Weights of a small GPT-style language model, trained from scratch on English Wikipedia.
Training: a variant of Adam for these matrices, 183M tokens.
Each number is 128 + 24 x the weight over its row's rms, rounded and kept within 0 to 255. Layers, rows and columns count from 0. Numbers have three digits each. The size before them is the row's rms in percent of the matrix's.

# layer 10 MLP up, 320x128, rms 0.116, rows 85-156, columns 64-127
106:101133126099126163094087102103155111157138122167180120160117133147155127179166134117086123145124088144141130110100115128122165126120110099134162128127120158135137128128123109085065107163109117
100:147102120097125134152160143095138146122151144115115075130115118094130095122124153147148120106144117132126122110101087121114178141133073148128113159117102106137141123152108180140130144139157111
102:123150126163076111134123104124152071127128124110120162129149139140112099138086119126146164155139136116068097150124149123173129134112123134104127139112152103164133133124135138152182103092124122
101:123138139072147132157108102094101104124076098153136103101156126129097147079137102108134122126112119114156136120174138110147130147166127146130145135080152124088133140128095093128151167139159165
098:117159113166089155136114107140149122141122088180127116152104115148094115129104171093110150154122160146159171156123123094125142138127180163112084092128148139137142127123126116129171087142182120
101:105121096151138137143119116112141124116142096180091080122075132169160131145107090156152105121099096111180187113117099149156110146109151123141080118141164105095121124126106178145144129109145095
090:135116098131074138137143155124101119111138152094125131128119132127159159100164126136104147153116125110145155109102135099138135115131075096084138154090144179149119147111139109136148138121088134
097:105099097141108124151113128093114100102091130137126073125120136178145089158112181119138121103127164135158132120122113151146096119131147104060166157109136102140148120157115100129124117146082133
101:126122138134102144113080124105153120162098110152180148147122115113143137137085134102108103137147120096106148158098126178163100130146119134088164109163117106130104108137116124112125141130179105
099:102105106090178155153128136135112107171121100135134114126088092176137141152081131089121122145146132084116128115116129176132116136158148142177103113087143107120124143133113111169106126155147113
100:135085086112100166157138142103132143116124085137116197134131132136125141091127136106153139098100130134136155072122124107140160099156158123132138145107119085148089102134161146157174145095169117
096:129099128134094148144149151129083134112133090118178118145117133106104129132127129117144156155137165107137129124094085130115083129104106105157112150149078121131098129148091123128134134148093100
108:086113090073143133132104138127155154137164163095123155101130108088148090155127119122124120103155108165166105142089123106120103150158084133098105111155153110122137090124099113104138134139140114
106:129123135079133107107144093106124125138182152156113123143084085123140085126134156117132124144125140142091142152125146092141147103173113054118123115094142147151134107140145150147142081135128125
097:120109086126108127116108159149160103145138161132135092168114098145149130129123104094130131109151135121155147116091139099122146096135133125130100111089125122136113087115137131157106113100148111
106:101116115125148138135122125086125135112151131134126082110100147149121140117148125108143127171176190137147140133109153146141129102172114150107108145113178098172134123136129157173166142139102112
101:120070136091138136148123120081133180092142102134164078120135143115118108118137117078112104129152136082131119114136125125120099090152135142138185126128146135120134153124077137112105094212096144
099:109106136133118122128130127113126108099132138078148149092123143125131128155120116135133116126138131114088122111145100155138151094112110117107132155142167138130056149180169189078150131093149112
093:152177120126115093140122141101143116139091114142142107148132117105119126127126111122120123124126150118098133132163124153110130126113155126163174135146114127108125085124173094138100133133159125
098:139102131123123178119110130132129079118137168109149128155104075098082107161126144119129127151130107102094076103143152178130174140092151157150166120110117148128112142149133134159122144157107107
094:163142106131151130111101115123161093136124147136156166170141077150101122105114141131151089153142166104109106121134125152110114148138123136176143112137188106168142144102129125117123096140116078
100:101164160143161132162102113106172118135143118114125155093108093151111079114172090146140097117127145143132118087128137121139139139134129131145102137147141142090125109164109158075126113180125134
098:162137111101153121126141081088132113094143136138107127154118143152109127171175129107136109144127157142102098115086136174133092102092142149127141106140112155143118096117143135172121103147087153
106:082153170157161134154155134110170115158125074137155134112115113126124151151125123111081113160147128151137163177118145105148168165131125107122119171130096140135151154131172140125095127128117129
096:142097174153144085175111133154135139156121125109131123118135123115106115112165129088157167142099110143121106116147088135066113128110114099195144110099135169132159133122120143145096138134132097
100:111124129170125117139140098098139132107152163106112101104143128196120125137151184127117134135122136158158060088130158109123106121147179135109172085140084089125115171104100116164144129152112134
094:154151154131113104119076131120165138126118120143098130147155120125135104121146097106106127106111143184117150140106148113117105126099105167114088119132172118170131144091182112130081116107142140
097:183127076116160144154158159115109113118124139160130130151100099101122147158177126185144141079118119137145160137156085105165132118113108123122116146125131141117166122115115125142081080106145143
101:113117123119112154118126114172140109108181124127112136134137132129121087125121137093106119123147146144135126110104144146120128171114124120179148101093127148131106136098131187117109145174128112
101:125134125142116120117041098097109126124148179105135164080117119084131124155169138092097128120137121120148125143132114139081106133130126096109112120069105160145096123105158182117169132122108117
096:121140136135098097130140119099132117135108130043126151111127161152149183163107138113105107136156141138149155107135110136171112184152158160121139167145153095112161151174103138138104114140111134
107:142161095117076143122146118118124100118134065132096110116105144125180105082179137136115113164153135120133152142131140147152137122165107107136094143132141152098132091128166095119114139108101122
102:120149172146143126096141104106120081121120165129171109154111146130102137127116100107134132110141130141100119135133110104095139121141093120120143123146191145128139130064136150113116181123165129
088:119140098111124169151124144141107149141139118100130126093089135083150165093105103135105124180136159097138180105123158146157135135119161135120132136094115131139139139159075134128144144146170130
096:107113145127139108097152114116110119168129168132160158103100123105131171122122143153136168117138171151119107069112100161134100132129150147104138128124103171104126156116084145110140116117147138
104:106157127059169167114115140117119120127127082164116136122140104131127169147118090136167125106075111121147133146102130114153133076129089069175102129124097183125106146138185075156174133099105156
107:090149130125122142122155131165162109131152203110125125135108128114137131180143092132167105158123126104128155167120116100107160142185164143172118080071119162130122127141128117086102128100162126
098:127180126160140131097153093087162110142095149119120157148183119141133116185163117118118084087114070149127149102102168116163108167131109107149120117127143149141101165124134105155172136105128128
095:131109126101147100136118145074110178162104146151137157130079095073111125135125134096110095127113109123126083133127078140094103069125128103135174138123091121173156131150147133126138088126112148
098:163136154121134140166117146099083148125143117132144139136079114119122149098097090146128164096130120101135097085131124110112166116159115142140174121147132132118118106125153140111121179178128122
098:105088155127193133136120129106096135125157149095125124152127133084133115126120124170111149063116138111127088116141103155106165143150109096165149110101111134144099160130118099127118150140076121
103:151108105144118136121120179132129101114171115130122152112102108149145130116096099127141110176141085139104140123145182101147127124158151116180113133105118155121144104139160169110098136087110110
105:121106155138134137132127103109172114084089118095092162135144158109179169153127154141103154140120134178092151114132161147122136127131105163096146116087102111116101157153075136132105143141118115
104:138114138116108117109109128136126141110088118135134127138129166109126074140140144141135164137140078144100149123128144094124091134115146144082142163132084175136163123135188131078115128141146108
094:097128121130126121107106076134145159156080111108133133147140137126098136131131130127120147105146166137118179134185171113098164141140176147101156148103108092062146171125083108131128086119102141
104:102159117130179152114183096093142150105130109124139118162069097148147120112157151116142111152126158123123123104116095166103160063143090101125088160142085141136132130141109130131120117139097099
095:145122118173165146117141141076111147144125112145110118083114156119111147139137105147137108131120144088116157140122174104177148133143111146079122152131049117096127143129155128136189128120084106
097:100161140066120096160106132162122156134142145115122139167129128100129143111150087151143107131113155094102154146170130168151125138189120112112136130173160113153157133123158144128166136137123106
099:096157108131135106148087167078112122121146146096143147108102156132143097139140108071138121066123094164126125131093153130153103118131084103148168096104121094135133124138159127140141150131098117
104:114115113176119149157113129153094087124081127145111146163103147152148123198124152101096136143126126202102127132147144121086124126084179110135135110102098109103078167085139141158114124128178126
100:143141101080186142143127155148110108133127108135115113139124125156105139100134138083114160172154144132118128135133105164132109139134169142102149101167066138100143122094152127125126114119106139
103:107095150153081098121139106125125188111119137146158134144153141149081102122076146101102139162139152150143099174145076120074112097093131141125142122099088113164157126120134125159155113173112131
097:141080132126144121101123140103098115152172139126137100056139157098140147103130147150137136109155105129139135100133159128109147118093158141148165106139120109131127193180138111136114152126093129
099:087102122131133168111126089132144100125141098137142039095174110125129128179106138136118126086140147144097152108137144131109131144080125195139120116171140140095127151088124132105126094143117120
102:126134105123158115093100106128121123104126123147168153112121151124127118150130126082154145119101170123136127112140134122166116136119099115160117127138124145124133139107134170097102128169146183
096:164135114118147147155127151115103092150134130176154122142122100120126140156128144160170170108112107107100103101115128167116079095136169159164128115187111131130080131104124139118135145128134179
099:153137154134189109079122191145098066132143119127125170190133141084108130143157080106131141114156133146110134133145135111132112140116093149160126090124144131107153117116136145120095179126084121
094:136096122189072152133125157141151139139122109152144158127153092185138110154146122134166102149117075136094126121112108151117116114091137117129141143120082105106084124153122152137111107139148116
105:104123115127127066098176102113142073109108129152106115173141096143125132090100143121128100131142149141133135130122142122147127107096098150180093125118156139104114131128088154157119113144106120
100:103103098137150088159117152097111176143097122152129128144143134122105158102085144147157169063112113152135123170144082128076124125146113126136134130096125119129127115139120120126128101104100143
097:143126129129143083132141104120114156110133143165132153132134176043146143177115106109114146107106124138185133148119148095187143167105151102059129130127131122131122127163154098145127149078140126
102:110164152143067135133071145133098116149138110172136124139139134135136160107130091164118131122103125176158145086116113134096102159123116148167139140151162114167120087124166131136103170155127146
105:160110156093116144141097140115180187091141111132126127126140172125108159123102125102152128134113167122112101162157130119126142129148137114161154139122132146089114128151133155122140183097157103
099:138150102156132100107114172137118109123119100159143128116143111136173103176112162132142144138104107118088127091112130105115113150087115131094140084114155138117102114083103131161122072143123128
096:097178157158141106135136105148174127112121174086090129117160169145119153122144180118120149100113089151133096118098094127134100130128118116129159080150204132114147145096149102118116142095144168
103:142153164150147158129068117143110131112108081162115151142125130096122140131116135128142143095090143138087183120107109137177134114133166157125135145129161159156158141143123165115128134161084120
097:166108163091156132125116165104102114151143172150126154154121097117094143142162108157072143139109143110109153121127136086110133062168122071116129116113138145155136176141100127129080120152131149
096:108140123115118148180092115119119122115119115092089123166111113109126134096145133118141121139112134143163067118117110133150129129127103122154109134178139103166114107128153125121104137183182101
108:160103128134126138123143153156143177142132123108151182126123122164117185184088163140103168117146177150118120135130092131111102123103136117121127124131084136111103144132117141135126095121106142
101:113129127094139144112107141120122123101126093138119113122109192138105115151132160160124099143128138118162100135159123124167114122115156111114127116132209122177145105148179168101110102120152150
091:164133100117087105151158167112146090141143137135138146102108124122124116119108129116157115116085154110132131143124131114125151102180112096134179122104127155128140101086123131168121141099159121
098:139094089152115118124154080120140069112152157164137104112103111140122158125074109089082103121121115131143128097138104151143119096111118120100107133148136151105126118104079101114141090122117124
# layer 10 MLP down (transposed), 320x128, rms 0.113, rows 85-155, columns 64-127
104:144115111132103153105133138144120096104120132122121107097143117128120168110140101091153150147085125146120138113112133140157161122133146122137167103150137109084068097148146127148112134102153206
100:125112129120114127154129159136135115074127142154153130109090144117122130119122107127099133110110144141165110123154126142158135130139122138132112167154098125100131119138114136161144174132107117
100:138180106149144108116163058106094154141161119109116090177147132115118115103138142134154124136106126126115115109109124090159138127137102100100151145116127113155121137131124123121180125121103131
106:131126114120091115142147111131121124118140119096127118149126154148159121149093120149130133084110156118119123158146113124105128101159133065141162140124100096110113122113134109091127125098150132
097:124138119124092161089109126087146097139130100153102124135145117172119124089086154136094160125097156138135134116124141159116108126167134157116133124135162119141186112133097091109111111065183126
101:148137158141153097139089108093131153128133145115096145108139137157164169143155122128132088100127129125123129175153133139149109132137118140139092131103119175136163096147115154151153087158115148
095:143150097104071130113138152098149119113134138110155100155163136125113132139095110106113155150108125068113135118119124153124131137140147100133103168139130139113133120127137094097153171127118113
099:128146101123162134114129118110107138131125140128120116169109095099145173137117111131124148114129094151129152112097130129110123115135129134148128122152107106123126130178151131127131158114156135
103:123104146128105131120159124122121139181139095172142132136154129106089114177137082111081145153184151128121096114156151119148124109137103100114093128156136093133107139159123106107091144146139136
097:076119119086116153130140109124062172112136038139127105135120117147111143126119081136098099148115139160119122093104131127141165133121131109121096117180150101096121116144118122171135118115142137
105:145090105131142136128176154157088154108152110132136158122126138118128158123140126118115145124104129155104173122125146138118120077102130161192145085132167134126109119130129135155156149069132087
101:105116133117128155122126162099118164090111106108206105123140117097125106136160138113110121132115121130110115119112124126083120131098106141106155119159130170112155155143106112105116109152160147
100:104121093153130118163109115129138136158117142132163134121095124156149120137113144149085156110160084142158163132108114129091133118129127155120127130121121137099128166104127089145082137150168076
103:123148074141138083149131144102151102142123126087125127138103106122101149136164128159100124119143117104185157148171090090094138117119143065124149151116156172116133112130131156132134102144116157
090:138112157133162145158172105110105146112162109093078116126075138124090135133135123146131179134144098116126115119143125106157095124124141132119138151142139110096152131146116130138163134146122132
107:104118112118184123154137158128129158101092174115134126108146164150090158119152095110136088131133105114143142146134174143144140146123087141099113141098128113144161123112127114108126149143119146
105:111114103158085109110118133113124161148184132122160109123110116178107162146148161106130158143171143171150138130124083117140107085126132172175112140079116129163169138121093134110111146096132139
099:120112126075081134108164136196118100182170107159109080132146116087120102136101147131133157133140116114142092091152119131119112134147128106165110134144149137114141129152116140088162120094105153
091:105108131113126111139120101130139175146112154149112115105092147111105132096138139121137116112127141149114120158154131122190144142129165153145159132101148112125143104124159070138152142141148188
106:127144138126162158162132108090123124175129144113192129104136118163126112134149143114102195143130112123108117155088110129155162100139117134145102140130133141112137184106097141168128130141135131
096:125128163148127169148105107119086157117142149166108135125190125140142144133123120095143141135165125118147162101135135127096134109154130134152109132107112105123147098156118123151126130136103161
101:135152123085085134076137124123118127118129149146172145125149158131133111129108125141123154177154096117132096109099145131107134136066131099153112073182101128126114100126160137158155146099162114
098:128111102156097120149137173121140166173157124122117093149146124167172112116091121133150130141122153135123082100125103095152130122123140148139118148151120104118145147141146132097120125127135142
099:144143102121134167109079151152091123119107129122157136166154129149133133149117117131154150122130134147154116087133133114153115099132125151187085134142155134076126119102137118108129117128185155
102:122098132158155143168162115164139118142107134149165147158126118105140109156122099126147134093133105102136137157130120154109100166080140122151124160132165115091170127152123104155141156155142130
099:141110111118124101136137140151105062144110089127143159128125139108098172108121101124139162103127103098082161171162103097121129128106150111121125163112091153164131167142150131158133149157163142
092:077100104122134157163176140125087142144150128124137140121139136067093125144137085137126123141158164101098142106127128138153100138121126115085163093070105158100133163156096131152120161137100114
094:133104110152132171116135128116141073103146151078122129139120100157131145131113116111127135102132120133093161111132124082132167132115118112134130103143145115134159122137148136167128134087147099
098:141135152166147156092130141118128185132142134125157127118117146181123130146122118176118173124095091113100158109115138149124107127141136129145143128155095139103158096118060110073146067132130101
101:149127100090132129130164118143179101113112114131113150139132114146137119111109163130116053104120109195166128112141110118150140116159105159088097106113141098136130110112149098135112112123126110
098:114118119156154108120116174139147114153174127124081128134130099129130106145146103131124100104149101112158137123117157099146150118139144136148145126113159127124164112107131140135144092163135110
098:166148144125066149125129148141109133106126098173147105105129159073149123100131110072156079181144150145134136156149135123156147123118138116121091129154108146110128072149133107130157144098114079
102:089139145114145138154143158073078122116134142145128126154148115127117111140131125143116116129174132085118102149135120112156116128138084144121088147169077116134147151123132130122110128144087114
096:141152081113134141134135116125107098110142140118155134111117119121132142125107126139152113172148161142142130174123136118130148057183138121150149133105115109106068148107102148136108155124140113
100:108102116163123126118121098119132127106121088166121135123132139106164073107094095157172105095170118117156133121129126111142125160144167123174159122101085092130100139135127127114147109088071073
103:163142118115135131130107145164086141088111103136171167137083111115157106140109115078137113116122130108150120149112113147108144134160153169154109143120138148124130154151158136102151100133099112
110:137115146136167076144106125151126111192143131138106170125126150135115160141128129119151150131131094180080115083164128154125146116156119134160139118105137154150154136127102140116099097109139159
102:107129108152111126094116156124124158184157108139122110136160151111102137146101165146130146136133166156154079157125140109119148135084119140142146163160123143113117116164104126191117111159125121
096:107125197103116152097161081118155129135138143134127140164135135146155121133122134148189134135123126144159186121083129152125155131100117145131132161137119125106124129112161131130133163163176138
099:147154142122123121158132109094124144066151137104150133078113121131121149095091125145114158106114107109141121074119073160165115153118148125113172155187096120115112149132133146151123146164127101
101:162101150093097159117111132113142106085148111165105138126163103120108128150105138123141137135116128123096134111159112148145105147122121106065180083141124119154139116091111156131191139108148122
103:162115146156116109130096149062138145121129120143138175132151138138142089096149136124082122108117128095101127120117110136135129132099145143144154168148118128156100099152121169140113143098127075
104:146162097129121132121162133125125127139116118132136170109149146081123111132173127128128065138088119139141159123099116118152198102126116159152152168123127125147146116125126165140077127135088103
108:086114116135146152134150110127143131127104118120122115167113072130173150134122146123104146113128133128121166073094156101141179174090091160112124128126159102132133111163116121099163124156156132
092:153131138152085098144163120179130106130105128092121136134106128154109133157146107130144110120170078122151109137147107127118131124154137169162107101139166097117111167139136127151132165129125124
103:145123150140167098166179112103096104157148137138127112127129109144098099117097123146162111126098185174123130126093150131115147067122117140110120121173096113102103152136112115151067132107123116
093:115141133096154149090128177120157164105124136177149091133115164144113145096149144133147114135102137135147148122117110139144106118143096135156101102097083153135116161100127143120153097142135135
098:155092138140132167139164152106125167117117092137189181113170095101133147120152114167094087116135142118137167131187161162091160113128087141114124124121117135117144149119091099140088117149125150
103:103131094183135104138090144137124204135114158089145144095138156103095154115164127163150127102115149132112100094094131134120118136144106100122116085121118148118107139139147155137132129087127114
104:135164157153129133146099121146166126144156198140158114125137071139112128119122129120118153143131183121111115112122116138150156148136098162142100187149153135122165130163113134138110126126156106
103:120135143105121079124147083158124112140167099111154166128120132102162163133115171144091109154155118105132119130131154145151131119095112149150118153149144108119154145178118120103146127103096147
100:126127153148085078138124138122147133069101118082125150143080163107063104084141113158132060172114154135138120159137116107109124142101125105169102117141128117142164177130102108098146114116110138
095:147163072157142143130139123153118107149154140149110139142154124098149114124146116115157085109157123157144097149106135151108111101167145123093169129146138170136147112152133090117160129154140118
097:144073148136133130128133123082142129133152177112099148131117115121138132183111110123131130112140148065119106080118106081098165149113140141141102158114128147092140104124122176097100095090085139
104:120110101134162137073095118121153093133117104116135148157105103127128101113120147105144161122098157146143070126133117151151064093129127139113170140173085130125131117125125106097136105121134131
096:132131148095106114160124131107118089120150141119144164136060131140144153169135134147105159140120122158127151170127106116094109140156102135072165084123169138130107143133140138154136095138172132
100:144148138131142090141146191149100121116122134127133159115115128107143111133114128152153144078158126111097160124078102102149093143125128124126149138136163149156142171126150084149125151166109166
094:104167130122122150132149156100100131140122114117120127138117103145118164131116126132120112144119144101139078135131105091152154131100147138115155159137160154176115118127147115155092105107104161
100:150085119102146109113140173072165105095102111118074109127169131134162100085133125114158143114115137160138129153170122111155150122173077133132148103132135131141140113107109133177121112139134134
104:135114130135106150146118103143147128103133152112104152146165119144108136129080101089093101139101139116122093099129154109185151105141133126084126131134142116148121145117168151117115142102117125
100:121112122122116159183129119101132089115118135187114124082116125103085115108133144063117159151163138125138126147109170147158112122120112169137138138154140150151097135123106138101164126117149160
099:119141138145109130157137129111151115163132114125152098144133128089128116136111115120086126151124150121076132109133136116130140120137173118124127145142118124103101116118144134127134127109125099
103:142135128152130133111145130135124153168108156122148148067123114115112130102108148141136115126140155164121137134162137114128162146097089126094157144143131076082151113140178145132183138162132124
099:145154118141122098172135136106144157132158105095126147114124141106098145114094098147138118121132147090153116144087112093128140115102126107161109148143138115117101106098136122130148180099104125
097:163131126144131122126101159128159100130133151095102141171145129101110092130139151135147122101119092120108095121121141127121096113101110130128112096113175139140139085145119143111136128141112150
104:099176139099153126134125104125106181135129098146057154097110112112097107093141126143113160144145123125087137147139139130145111121130115078141125156136141148114116099117072117138155138170113095
096:144110125150156125119138152129158143096138134132125172161092115100099170126123110116147149116097095117115107093113142109121151109146148104145128145147157144092133171111054157122115145157111119
094:156107126141148135110142108105152128113140149114081127097131097168112134169100118109146098141143116115093115185152134146108154133121123158122157099142102121142123127146143152130152089095130166
110:124090123143127152131140132160136152121128194095133132117124088089127160136108138127060146134090126133139116119127086124091115106116092156144148141115098115125139117172101194111105130162093126
096:148191136126155118141101105124104122144140140111120143134135146159109132105148123152092163135145159119127140115073164119099171138144132148130139146174123145104124094118167142145145076094157097
096:135163140169116143170140154081157200113147141102224147108150147119137139105128120100138146101135112118153141102099111115134142190154129122103131149119160169128143120079156110154164127137114119
# layer 10 MLP gate, 320x128, rms 0.122, rows 86-156, columns 64-127
100:174168124127142133123082122124116150135158120113147160129176155164128160134115108108078156142087130117123122127148145114110120090107121117094137138128142097143145127075113140110130126116128133
097:164121112126116122151147136160171133123124139119128113097112174164130173170180147184124092133094127132087105127110128117121167114097125129168128131129124134112134152151147149123121081163093148
108:143150107147142144108128113128138144169133179122161146147135160119123070133159107117114093127127105157125144104051116094134146131105135113128143092114117128108122167128092149111102117146155123
098:091087113129130110150107125139129134145136125076128191102146135130078098129150088114105110102149163125159104123111142119145121114148111094140145094134134099132139135174095131110115101124136122
095:168162067162125145132125113118138130167124130126135147131136103136121156099136143103144122177110093165140174119170142133148148125178137161147119102116127098102152136109067113119125104101166138
094:171086130135135120123116127100104137131105113168154098188128125139087141146077109121149130162144149136093081116159116145145129166099164158134129099148106134110108140135112117117139139114142129
103:118135154145087123115149149157147154130157149127101155124176142115090114122106083124113139082131158085091112158145141164118122104127169128159124102110153124126131120091108143229138168121135106
093:116137162104126114174128133104108152153120130108123146135125155152113090112098097087129134138137185101147107134119148113136148111109089127106110121162088116108118123164078124181137117146136134
104:090127076101095118151135107131111086178099154137125110124123124142106140141127121127112131152125128086132161111146104181153148115179140146154136086127094112121098111158126134110105082119143095
099:119100114065138157123173154158099154078175107129158135112118097145156117135145142109117146103186107104140103136148111169107105118122141138161090125141139113132139175103130159135144151154083086
093:138119150134117147130112147114115128127147120128089096100133088172148086117126139115120124133090143148095083134130174094096124128113082148111176118136140167090138138119125123138142144157131097
098:111141167166135109120156119137106078128099105166131090161130117152131141098176123124146094159113120129093145134169127120153173132100162109118128121099120150145140159160130136138119155097124154
109:182126096153130095115096167149130163148132134107157135139162124115155161148154110116147126103141116152170120100096115126083093105108144156124083141098139161121164101077154140160102130115119106
110:143131171119118123139092148064080145139114083123126177118147130129128148136150189117130148139142089139135131127155131111138135131148138114093159142131149100131157140138121145111109102162103141
099:151131133140134110143109153148171119169117100105151152132112150123158151153141130128140127113142162142121138126135126117157142116167090129150077106109117139126143154139136122169119135142116140
097:132114143177111137128113164083156085135092127150169120150140147147128132149168092127116120181116105170117144122108136162119134150125160116111066100109078158072123151107169082182137151153093161
100:174121129107128158105126132144127114113143170114121144105127111117101147121149158114144148150158144095131112123170095138191119088123112115126107183137110126124102145160155134107141102158106131
104:161121116107135114129129121107145124129101089146139150123120176102120125114103074112124121166141142072141133155156146130127113169126126097116159129150154114123138104120141139159124154106112123
097:129151126138123108138140149104101161171149125098147147123111125205167102120124094111126169137106118170127156099106090101165149105135088093138128136142115123087119167117125134121156101090167127
093:113112097132142107125112147121172058137133108127146139117128074120152152132149111123089146154131144140105145151133139116130129161149119097142100114115118173144162129133085186156134129095120116
100:125104142110116105158102133116130107186159189086109109079126136144066157122125173103152087131128121101156149128142095171123136112150147112112165131106141118181156143145102116128114098113091130
096:118161121122115104150126147129102167145137121165152048122131089158150069103130098101153071133144116149105122149150077139128147121157121142125116090097121138106151126181136130113144118122130122
098:086149123126170118163136122136146152138150114099162159122113126146138092137133129164097144155136126108178123171123136159118134115146113105161097169117146151120168159122149126143070118152133133
104:094117140158123128145175105164104129114142124167123137140153146138123120191118133112170143104106138152138053135113111177157128150151114165099154115156103123101116103088118120121140122155150155
098:155134144113156117145109116135104104146109082161184129105128151124148180115118106126140164106120120106108152209172161113151127122131171138094134174147106116130107152110099109148122170138142108
089:119179153125131147112113098115104130131100156164104137097081144158120149145093122156137107168091106144147120096126158129135152104144129082144156177149096119127120175158143152143149151132132128
097:099149147162101088153111149107137148138135112066155141110126158062135137112085113097133155164138117109136111124115146143125096124142147138086150138111113140140120122126163135143154141158121137
096:114104102167123105138098142109102157112100140131158140136097116115121142118130134141109156131103086084100146114166125080176150113097081162069169126114152100107105155148124109120112109120179132
097:127130081172089132121153119145144144142105118099121112132118146143152171137127100155127109157128159192130107149126117129137131072167121149132126123139143127152144128103150168105136138096140109
092:120167130086084092098149124138113122107097103112148126161124188142142116140115139138081142139134136114104143139109086116156131155138160130165135146166119131141125151130101119150108184105119131
096:100144128159132185185114144144123138156122116152179100122127117148091111169103119099139109114135163138126121095095155128133111161114152172128101121172147116093111164142107101149154134121131139
100:138141142111136150109136159122108100150132125128108125120105135087120102147124122137128091124133160130114142131128106078200142121149136053125097147127110110157149140158095140126081151175145148
089:113155106120134123153135109123109084139142148144150116139174103144173140149135085133137105135162141132144122137117093111161162122162113072148126116134087118133096161085106116138124109099135099
099:122144120106152130169127111109143111129103127121150101116111160128159124126184108124141093109096140177106160142121123127185123146165091114139152125158133087134122116127071140144094093084158130
098:146094112134094104123145141147145151121139129099137157136095171150094121089129139105088121114101140145113130125120118153102121148087126146127139139176130110094106125116176083156097125128120122
103:094164134120125124125126111100164180096123130142160121157164157140122133131160100121139126142138155136123120088150093115134103097114129140107138083114142110117127132072139126156161140125163136
096:126105130131115152146126136127116169160152078095162097134105122142131136153105105125076149129151187133138109156170120121126091138060126150125104136146123112123137123132122151131112104137106100
097:134145113096122064162129143118099105106117157143118140149076138125135115142113121105102112167081120131145084167138058122140159103157148101154130106134143120146150119106112103125102132040104152
095:172107108195093115125166113147116103138121174105170106103110102209090119162131119103150140167138132134119098139125122171176120100111120115123142127103107129093135115124110155176146109121125109
097:078128110142165138113122107088137135156138140104140063147136141132106076162175109128091144169133134159100137126135144162144128118137125144118128163137157141112096122157129124141138123191109107
101:133073110091130108126140094155145122151117139147119150095108133123133136127143134122105126125128140131147107127099121159123095169116155145104135104166152183138108103125108123105105158135098155
099:127107162146118110114112129131153145147146098109151095126101132122112141139098117126086114153100153149173149153117158124104133077091185066118150117143105113080122125178141098088115120115121133
101:160123128150094112169106134076118141115158113125124103135105105154080165110153123088132119137125105096113138177126135133087110116164176126107122123100118148122158124100119146155174132106080137
090:119118141135102133127104107129132168162124107075151153157154139120141125174134123126103115132139108144128127157123150150104119099096160134095120193139115077116139139097071096165160110163111137
108:168092150130140102139098143137111091154099150121125153134121140118099125150086094116155132140153102130111134136110138135140122154162108133118188129153089147127141149107138116181151136166165130
103:136127147095128152124121107155118149102116115140141126078103132102119152135142118141130116124114114087107122153132119135179127114144111148142127163115092081105113163119150138136175150141128138
103:112150131146084082115153120149159141138129144132137080154156126116140120116120081117123143127076091118107140105090105148137101073144164121180125100115124117153140168085108140123083135075142119
113:171112162148118115121124099146120092112089137146160122164169108118113133162151122095130116124132103098120080102164099151082117083115141137119133112121118151095169114094123149135120130130154132
104:144079139130111110090114105094134125168133127104159103082147092146130131124156091146135113128118154080110117096116140149135103154095101160127141135160091169132151159113128139121093163161129133
104:141146104112127103117118125157141110121121158115143128177116135137147115135152098095139117119132139122090172119140129097138121105102126144187131071084125189079121117098136134082125126123153111
109:162133153155131125131101114077088145114130133176160152166155126145090121111149121084135166125140108107122123135121092118113102123108126132163160135126113152107115099121150145110126185147149105
100:167164112114118125134162107092108163130126108149153152136142107137121124119114125156156137136116116096158118150147145152074105098137122146074115136151135118102092116099115146160124085120109127
096:168130152107124183125143168118149135155128100160166082140131115114120131124132130047117140140129098121094141132125152135119135111120169084139156151118128118131142152116164116104106165156108145
106:129138144129154107121143121131131129085112090098159140119082107115120115126111123118114180144106130154123093143134093191154119112101125137148149139134075142156127144088142117142110205157162127
096:143093104160115103108122137110137114151162135154133163128106120100097128141136145110127102082079101131113118134155113140061087118131161121174127132152134146179132138125181090137124156130148160
101:132092156160100127173152113103125160144107101104178111128112119153127139140092157112101140124111130117117119134090098124118089087092147072093149130128101163128150116146152126118113100156103109
087:116144156104112162174142100119124104111112118124162138166094079205106132157136124078115134155101120127117138134131109100120159087059198107154146153111104145128130099111158153142115155117104153
103:121135125135083108113137128139114085135094140172148118119131085134106099138122109127111117137095094154101156142123088139110137132097121136132129105103126182084154157135141103146174092102120134
093:092183092123127124139125082140142131119143110146146130151156118145162157107119140195128141098153157173118154137118105090113109152135071142131110130167152123165100131125110144127118131197133129
095:149149139144143126136127093169172122128194145143127121125143100136105142136093115117133111151151141127129125097090146124126153150180084106122120095111165103161132130152098153091117129147172105
102:130117125158132100132136102099166156108114126145121098115146102125105087175149140112135133118133092140073141119134180122147118124115115135109140096114136123119114124069149141128164096122100155
104:156091143136135110124123138116107163117176096099190144103121123130115101107140128128126156107105155118098136101138140097149118124084074134126153159141108099081110157105158138124160148158147107
098:098100178104090108149129171162145099129191179105143171100145086131121117153097133096126109116130133085139147137160111114131104125087130068138109093094125152131125134094084168145154157100171120
097:140157154098099147155131091110125165142119085086137109135146166160153144137118176099161163160133128135106129069121089094155146102159124126134139119105140124097094138101115134132151106130178121
106:131143109136105132097109093153132096144079133126131135140113123122112109136127131102173119129047115141063130121118153182139120171138143122151135122098121153150117156106106176135156135133153141
097:090144110170128064128108071138112137099101138111141111142139120166157113144078126121149143111126119175097112116101119130137124111137137155123159113103139111128132099108117101170152097130148069
103:119143122138114179166101092123132124145102142106116118159093092118163108099145127129117117136135143134163097073076122104141104140124151099172081105169153121109068110171080112152097105145124118
099:125119127150142125136123161161127100108100141140135119114120128112165097167136101121120127116153099126089104098112115180166122108122115144143157102133153115128106115132132101117104158156135130
095:111082158127146128126146113108130113134153137146114097073112058147124127161113096114098091113124157090078119118122090088128133120183106118137129121142111149133125138080052105105136115106132132
098:134110145134107139123111111125098094138149157127133153106128111114111126128143145094110110152124077137128099124101184173174124124109123144129081124171115124092152135115159171128155141140130115
098:157105173112110145138110147121142125115119163125129075097154129107069121115127139078113146135167090121147096153162106141118142117156113139110120178139093150148133127163125120084147160097084115